Weights of a small GPT-style language model, trained from scratch on English Wikipedia.
Size: 9 layers, 8 heads of 64, vocabulary 32768, 46.2M parameters.
Architecture: learned positions, biases, tied embeddings.
Training: 501M tokens, 7926 steps.
Each number is 500 + 25 x the weight over its row's rms, rounded and kept within 0 to 999. Layers, rows and columns count from 0. Numbers have three digits each. The size before them is the row's rms in percent of the matrix's.

# up: layer 2 MLP up, 2048x512, rms 0.0488, rows 535-581, columns 320-383
# down: layer 2 MLP down (transposed), 2048x512, rms 0.0328, rows 535-580, columns 320-383
up535 092:491489504471514506550547500524503493499493489484489536478499537533485506511473505533490486497529531512506510473495484540499490488519501514503501483525490537506481543508491472504541448498474482
down535 063:511472504502437490487540480502494489536516469477482451526474505535513486462519498524480472538505523519519526527494491482539519465500502532502507517492503500521508520524516504518509492526486491
up536 086:488494483468495514541521485540500521524494477450457502485513523504480521510430521493485477484492518523519490500489501523476532486500523486516519482542495481486485487546499507532515494509482467
down536 079:487494523488499508499533529506515488518497544499488502514522510527515509491488494498516486476486520464509495536502472501497500491451512475487533478522439531508455458493474497500542495536499458
up537 108:503483491464549494510542495523466497500501481497528557470521516506462443521499537467491519508520479512518506499475472526484554494532553493520500533539508459514519489473489509489533483479458493
down537 119:501505518552504479482466474458548498493499500458476533506484507499517499450499522515484482537482432488511498500523514488509489500541473478421503497499496495501501540447492481501500514454517514
up538 086:490486473486496496501522486543503455539484471488504489487502544511470479490482493507483499480502503544511504470493461553507487461521544497509525474546499508508495508504491510518542496521496497
down538 115:443479472521504485517465486503483487481499467493483498522486517495460505509509485491475495508512525468560459495502509526528498486490497476530504508520489516466547493524481523601466511493491500
up539 086:492490484453499462550544493547529466511471475496490540475481514542477527496482456522481515480509498513515472480499457509526510483493481546504523505496488509507495481536488544522551477483488484
down539 117:466481476507477508481516503515517529516555502508457490501505472489518512541483498511507448479523526483573508512527470527519492501512495481521520524512463504451530532561481525539500486505488488
up540 101:484493475499482496506501510491517525475496495463496485490504478464513494507413490496509486528470495561505515526535522456560517488436505455483489533508506484475478545509501516502514504480491485
down540 101:493488503478507471538523489487473533516486512471512494511511530489483470494493554522466502499525511459502551564489522502538488501495524533476483496502496529474560505519508504488495475482488527
up541 092:496474482451483515549550492540509463502492477469493534496512517511470507509471478517465507483509530520518502504493475515508498461528503536518520526515477523508496509539488490507544474462484486
down541 056:486512505501492489457496487522495479525524500446466461472494485512473491543521535502480467492497516492492510487526485517485478481536461521579552511509538504504495495484478525510472520522531525
up542 123:508455509491526496520527508518504481522501499482478500480489523534517497531473511494468496490519529538491496518527488509521482501511524505520534479497516507501470529513477508514550485517508464
down542 211:536463528511496497490513503534483500485503515516499489466507532502500518540488523518504501485524480517503470544491548512535497528556445528483544466493484479496490538499504525496506552495502469
up543 122:509487533459453483493544467537507512498483479496470461513462518477533523516492497537498503500518556478498482463472538531526467508487477492481517475484482481518494492464497467508490453528506511
down543 117:488537507495494464526529517495470496494497526512489438527500506528516535519574526492511495517514453476514552471502497478569498507504520485487483532527535498483511523479520498525490485481460477
up544 131:501491480502493492483508439541521496527517526508499522454478510535555525497501528509506504507484561521496521529497493529505463504480466552495505519521508514494504459493480553513522494516489480
down544 127:507517526535512475514489507460510494510495503482547494545483543476508496531521520529529495521518543535495514522496509515491552514483485503504467523551525482491520508500489467508520527473503541
up545 096:492461501480520480545519457508461489528476493499510528501504493537476504502482510516479543510508499514496499453489486525492507480511478533530510464529475508492490546510504522510535501517486500
down545 105:452504508503502516514517524471500517506518526489462509510552507472523500518526482492532455478489508515554480509497481477515540469507508494502494493515512571488523494515488496588507481490535488
up546 097:476484506515559443525519437537503506523488483479532501522441498499466516510481512521490510522497541507479492493462471501550482514511510517526507511525499537514470550493466512527492543477515505
down546 109:550499531526497484509533561497472487492499521447491537510488465537493471541466521505529529501501537511470534504506543535554516538486491461526474473490497507509474521506480480467473545499550500
up547 101:492497497467497503537566498564503492522491490496501514476512514499485488522482484525492508496526526518521501491498472536513500490509533514536511492527477511503482519521498485511531496508451487
down547 059:460510507515489466558449511445501463506502541480526515550539447491497461474481541487484487478465513483528520462514520504505535500505476522511519496466474520512508483499488489534501486461532510
up548 102:494483509474512493553546506549508484506504491507498519501507496499502495497490477528501498487522518506498495504509490522513509469534502515512519488523505519498490530552490466512544483500477457
down548 064:490523470515527506484527510491471479523523521480533486503505509493554543532507510509537472501513489484533498485486488484465473492501497489530502493501510491508529537495478529471528481472506491
up549 082:461469448495466469549515495506483459511503465467510499510463533497474483498473513471452501487494507547519478492492468505532484469488503522493536484495499525497522518483464500551498500459483503
down549 101:497519498467489497521493507492479496522532497519518515492464508502508534493481524519521542481508507526464516459460493477487494521500490508512491493501504465525489523498535490421488480506487490
up550 076:512516518499498511514493492545480489500485493515493466518475518527508494454502542516501532504500493508471528511497503482498536506553516512492505522503510524481491458538510513492514477518474442
down550 078:459506537528527493479484525515463511494540547540502499487462470521519489460498505508440471503491530500513510521499489506490512476486489544427523502476525493506507498476457511518512523570461520
up551 120:491475525496479462517560539490453485474483447509492493523545487477490519520529464493499514503550559516501444492445506512547492498528531534494471498490498481493509519459516468496501521448479512
down551 137:481490494480531462518485503523514519490508486506503468541525510508491468552542535485513492509508538535501490449539502464534508512511501529484547468460447526494494543468504464493538504488534497
up552 057:489515507501490518539530507547503507475537515504453492518519509548490518511505506537501479508479509516499507510518492512502519503507472514476538497498504531478474510497517464483499492530537488
down552 053:525510502503516496505483479480493493482433502522529476488478536513518513524512486512482523510499494488444460500522486467518484514512511506523491519483503526516523495497486535475445545457485492
up553 103:495499500469491505555574509548475465506495479494477506503509540495491497512454491520491515491515526522492526486483469540494494494532484526512511470506491517498486520519513481509537485504471497
down553 068:487480493501498452523509466494527499526509509467463504505501538538493486520459493493447463467496478498584502534505482481503502467462504534497537485499487517526470496500495532489511460504493483
up554 117:483437472508475489528497459482467503475487530482532522505509490511493488531520547519507508547466467481506504503514519506485525498467527493507503540524474501499487544482513492492535508467497506
down554 114:495533516524516446540485486486558463503462456525483522541522476495538526486531517506554510469473515486513552484493525507457498498507489488488547532469501484476492509496540502499431480506443496
up555 108:523506478483478488526528511504473482477505487500522549535517504490518545528532471540493512515497488504509505467506522500534472488477526520495489550514470480518494506490508429497505456464525477
down555 114:506537495469511507538475484511509484446505457528507504526490521468496458527479466491507489501444526500516536518464477514530549497509530450437501541516512501492503530509516508516503484445483508
up556 100:497472513472488503536549517529489451513524487473487525473491520488529498505506504507495527484511524537500509505482470526502493494502509524517500463511517520518492529521508491504542462512496492
down556 079:535513505511492441518533479508509531530519493479477507539517465505465462507492497521450430468509498467527481517499506514537529457478508544520510512504480475496513465526484473522502462478492516
up557 091:518512463496534479536528517536494446499506479465485503489501520484480532483484500504493502480540524493512523489539502529486507465492516533527520519531510558471484545528499469516535462491479479
down557 082:496467505486518509513536517519543498529490517497524516481523527533503490513549463472515530509533492493492465493509476511503503498464522501493528494464495520496471517475471478516504505497480483
up558 104:484495488463494475531554509553498480497491501495491550485506521505496504527465474528484521482494524501510509466510484521525492475504508548525508513518487522477486538520492486516538478516481466
down558 060:497479527537489503487527454473479504510496516502485518531537473528517511497541502490512489552498486479521498482508488486515539480467488534528518487489483538479440572560471541510495531482486451
up559 093:475490521461517498522592519477464472521500482496489530476493487499443515486534486491486503487535499502491498493465454493526542476525503519568454473517462520528489504471509503505578486504471511
down559 102:488482499521548501462520489529488577493548527533526517497545519550527512432492477476515475508481522488545487499506482503505534495501486501508503508510483511466509469508510505525500502548510489
up560 092:486484484458517494521543508538478462505489486491483506503540518501472500515491482509517508498536528517496500476494484538478501479499479513522525486561508520491468525485487502509531462513464478
down560 088:499490470503508507500535482469492514492515513494501492521503492501454492485480466504451462494472509486534537531472473480556508508439544541511532495492448527472483521515461492542508486533487448
up561 106:521481517472485511515533485485487527490523479444467524549468514502498532498488472495474491496534540491510489499530521500520452486518511456479550514483497525467505490507540424520501475502523487
down561 110:480494533516486475542510496482515469528470468498525520455521513502515483535503532484478501496493453487527479546507479499501489506478486543473455484539505489529515487531494515487454468486451481
up562 098:488488499481506497545529464556497483500503483478478526470508513525503489506468498527490503491537530524508502511476469534530502493530516514500521485533500537488488532527484483525531488510486475
down562 062:480467494476488540484490488538479510509522546477449499514509470517487494558514535524469492484489461475506478513480550500512500492477472581528544499473468507503505507495524459522534485513543447
up563 093:473477498492507469537546503554507462513486484440505516482499551503518532519472515515489506496495517550519504497491472509519477508503492533469543492519471509503487506520517502526510480467480509
down563 112:458464517529525511488499467481531489515492512484461503534471515479471468501493509502474509491502478466529471499530503501523518531481493505512556482503464542447480508525440540574505508530543489
up564 106:505485506492520501570525457521505490496519488501511517485529521522525503491500523510519501494518526506508490486512484512500495498492493540513561477512485541500488513553472489508551471529499476
down564 121:501508432514546474471511490488507535485494516534526510503513545507470496507491473456536522547499469490489519494470490524478527540506478501498508532477489518474509507498543508501474500504526480
up565 103:499489514489507506514522502575495461515488480443479516500520533506480517505496510519488495512498510530508509511509475508522503490496513514547559505528483526472426535531485485511533500467462487
down565 093:478440479478508509513485495501487521536518496525486494506545522492518473455502453460509532520522507510544476481488476511516510498490508477544557478510523514497483488558480480514542480489476478
up566 094:491490490470504506549542501550511470508490497491484520521512518516483519520495512531490520491513508505522505499509491523493500507511530528514516504545480521500493530524481495520539487524493464
down566 063:499490472542488460486530519476495447490498477506465492485516505518470443529440492483501439514486507529528518508480470492488516526479485547487534509534452499478424493491502464512535467505497507
up567 097:497504483462480483544568521566482482492517467476469523492519489502483497502468518535490497499489520529512517498500494534518500493513514531507498501519484522498475536516498481512550473502473474
down567 066:478465441508488498478503494437491487519505495501489509570487480499499516497508496467453509484521510467547524505511514450498490457499489502484515497494488487483548495537467530511502507500536485
up568 096:480479482493490510520552498536472471511505469470506503494526524493508520477447505501495525512489517564522497468493488506519482485527488516494527455528484501520501496515517491528544488488475524
down568 109:474493536520530510509505485481535475503475483483499501537459500499475470497481509517468508498497487477495465489511477517515523534481522519504511514500472519457482508527477530553484498509521500
up569 093:485495491459514446525530496529496479492515513463465480486493534535524517525504489530507508498508500478503497479495486533496505491520492503557522490539510573502494485481466476548515482518504472
down569 108:507445470509501517507489503500519493509532544514494545511543490571526487493512481488502423482502520488530516507505517521483523509461512478483540531507485517495498503530469509504518479538517469
up570 114:481462491477475531564507501509481487517502511496526555544501495531499517489520449528518503513503504505502479491486497507491517490503502573517484531474432518511510500562512483491494521475468535
down570 110:503508484470521499482465501491473511532500480494474482461489545450439475507496516515515511481441504516514544485474498451504473491525486470487522502533534470508513530474506499505511524517525519
up571 102:482466511480495501541536502579489496497495489478496526465502515540526514510473486514485496486535541538508475494509482539524503492539512528520521493529488518492490499498493484530546469487484460
down571 065:491459516450492504534489488497568509507521519486529521536486513499464487499495516493480500511528526500510498518475482504507487493525525462470503482535484478524494482474469437488551482445504464
up572 091:473479498475520474536534506510539468511503501484478555515498493516480548489491431525484486517515514533519503479508484504504513473493516506537495504521470503527471536473467499537524490485478483
down572 113:459455527529484500492516525495477508476550501457472481474517493516483534515490481477480465516466488532585505522477495496520531496477488509528519500484475536499506493505488481554489479539499492
up573 093:484489487458508486520563510525509481499513473492476525522506525521477494536469458527469521478528555521521510484465455527523512489500518523549514498535498514500473516525472492523547477489462485
down573 064:500444505527521501505508476492490462506477494554517464498504488507470486513535503479498511511478508502512482484500477491500498517508514517497472516503518479521497468486461467523538476495488504
up574 115:490463483487522539510483474508496498538498535493500495498468481488479508479484515556505520474549470520501481498483509474514528492509508528513464546562467509516486537522491448475493427448508495
down574 126:488500489468494458486493509442477466509541473507518471473507468539536495535505489484504502507492456528500511527470493547499529506528519503456482484531533532555532510498526517492509483445502474
up575 089:485505513454534507500536495523516483523510508511485527474474526548486507515485460549499510473520499501493511494498491526523542499491514525552472479525464533491501471517499523513543488536483500
down575 121:510482503504486525497506505491501533505561530489452503463500491524535501513475489500491452502521550534549532522511493491502520494506528512511534541488478543490540506533496520540496489484490500
up576 098:484493517465509505533540519521498485508513486495493530507509506510493497527489498510514492494525515533494499482486477494509506487517513502537513495525491533489483515497486471527553461491491445
down576 069:513504497495479500468597525471525461538538481505470506471534522545472481534514518458426473488513501494529502509482475492502489465515481550539517495481455533495492466503486529488493541516455492
up577 095:500470513469499531528544491536552472490491483475477541524483496531480512512484469529481505494526517537507487505493482501506507500524516506546491476524488508505508480487522487515551470520500452
down577 078:490481460497516522508505506549502492509518520527503495460500516515495518512489480510501492469513511493512472468487511507531506518502462518501532495492490523474501484479499505494509494500526511
up578 106:486485493508479512500487459549486521500523509489490521527476535520525524479499507473483513514493484485505539511538494507504504495492476490517533469507473553497489477478497459526522512507512487
down578 107:498523534475504496475550505460531454505464485481518572477495477468478463477483532519463510509496476486504489498475475517491509481516529441499476427460523460504524501489497490522523485502527499
up579 081:499487527482493487536551519487511499501509475492474516527516510516504489542494506532499478470519549467490508516478489487480491481474482528533536500508504527493481469488500459482500449528498457
down579 101:486505487521439526528522496496503512513515520473440503515533457506488489527540506466506493469511528530521501549578468492514533510467507523476578528508495524463475490502471480516533477504521473
up580 096:470500495471495506521546500539504476515483489480465547510509526536491494533491470513485502497530525551503497487512472538523524473496501547508508471552488548498468528513487505504537479499475483
down580 066:474485531494525474518514476461541481519507530508509511492530538532536452496523535524469474467488502432498475460467455459530465474555476465500512488485524485515515448504516535484527475540517464
up581 111:499499555456464479495468494549444472517508458514518482470492529509532529529520492532487525516541468521492498529484475534545524537519505483483497481505494502541463506490484517488506506506475507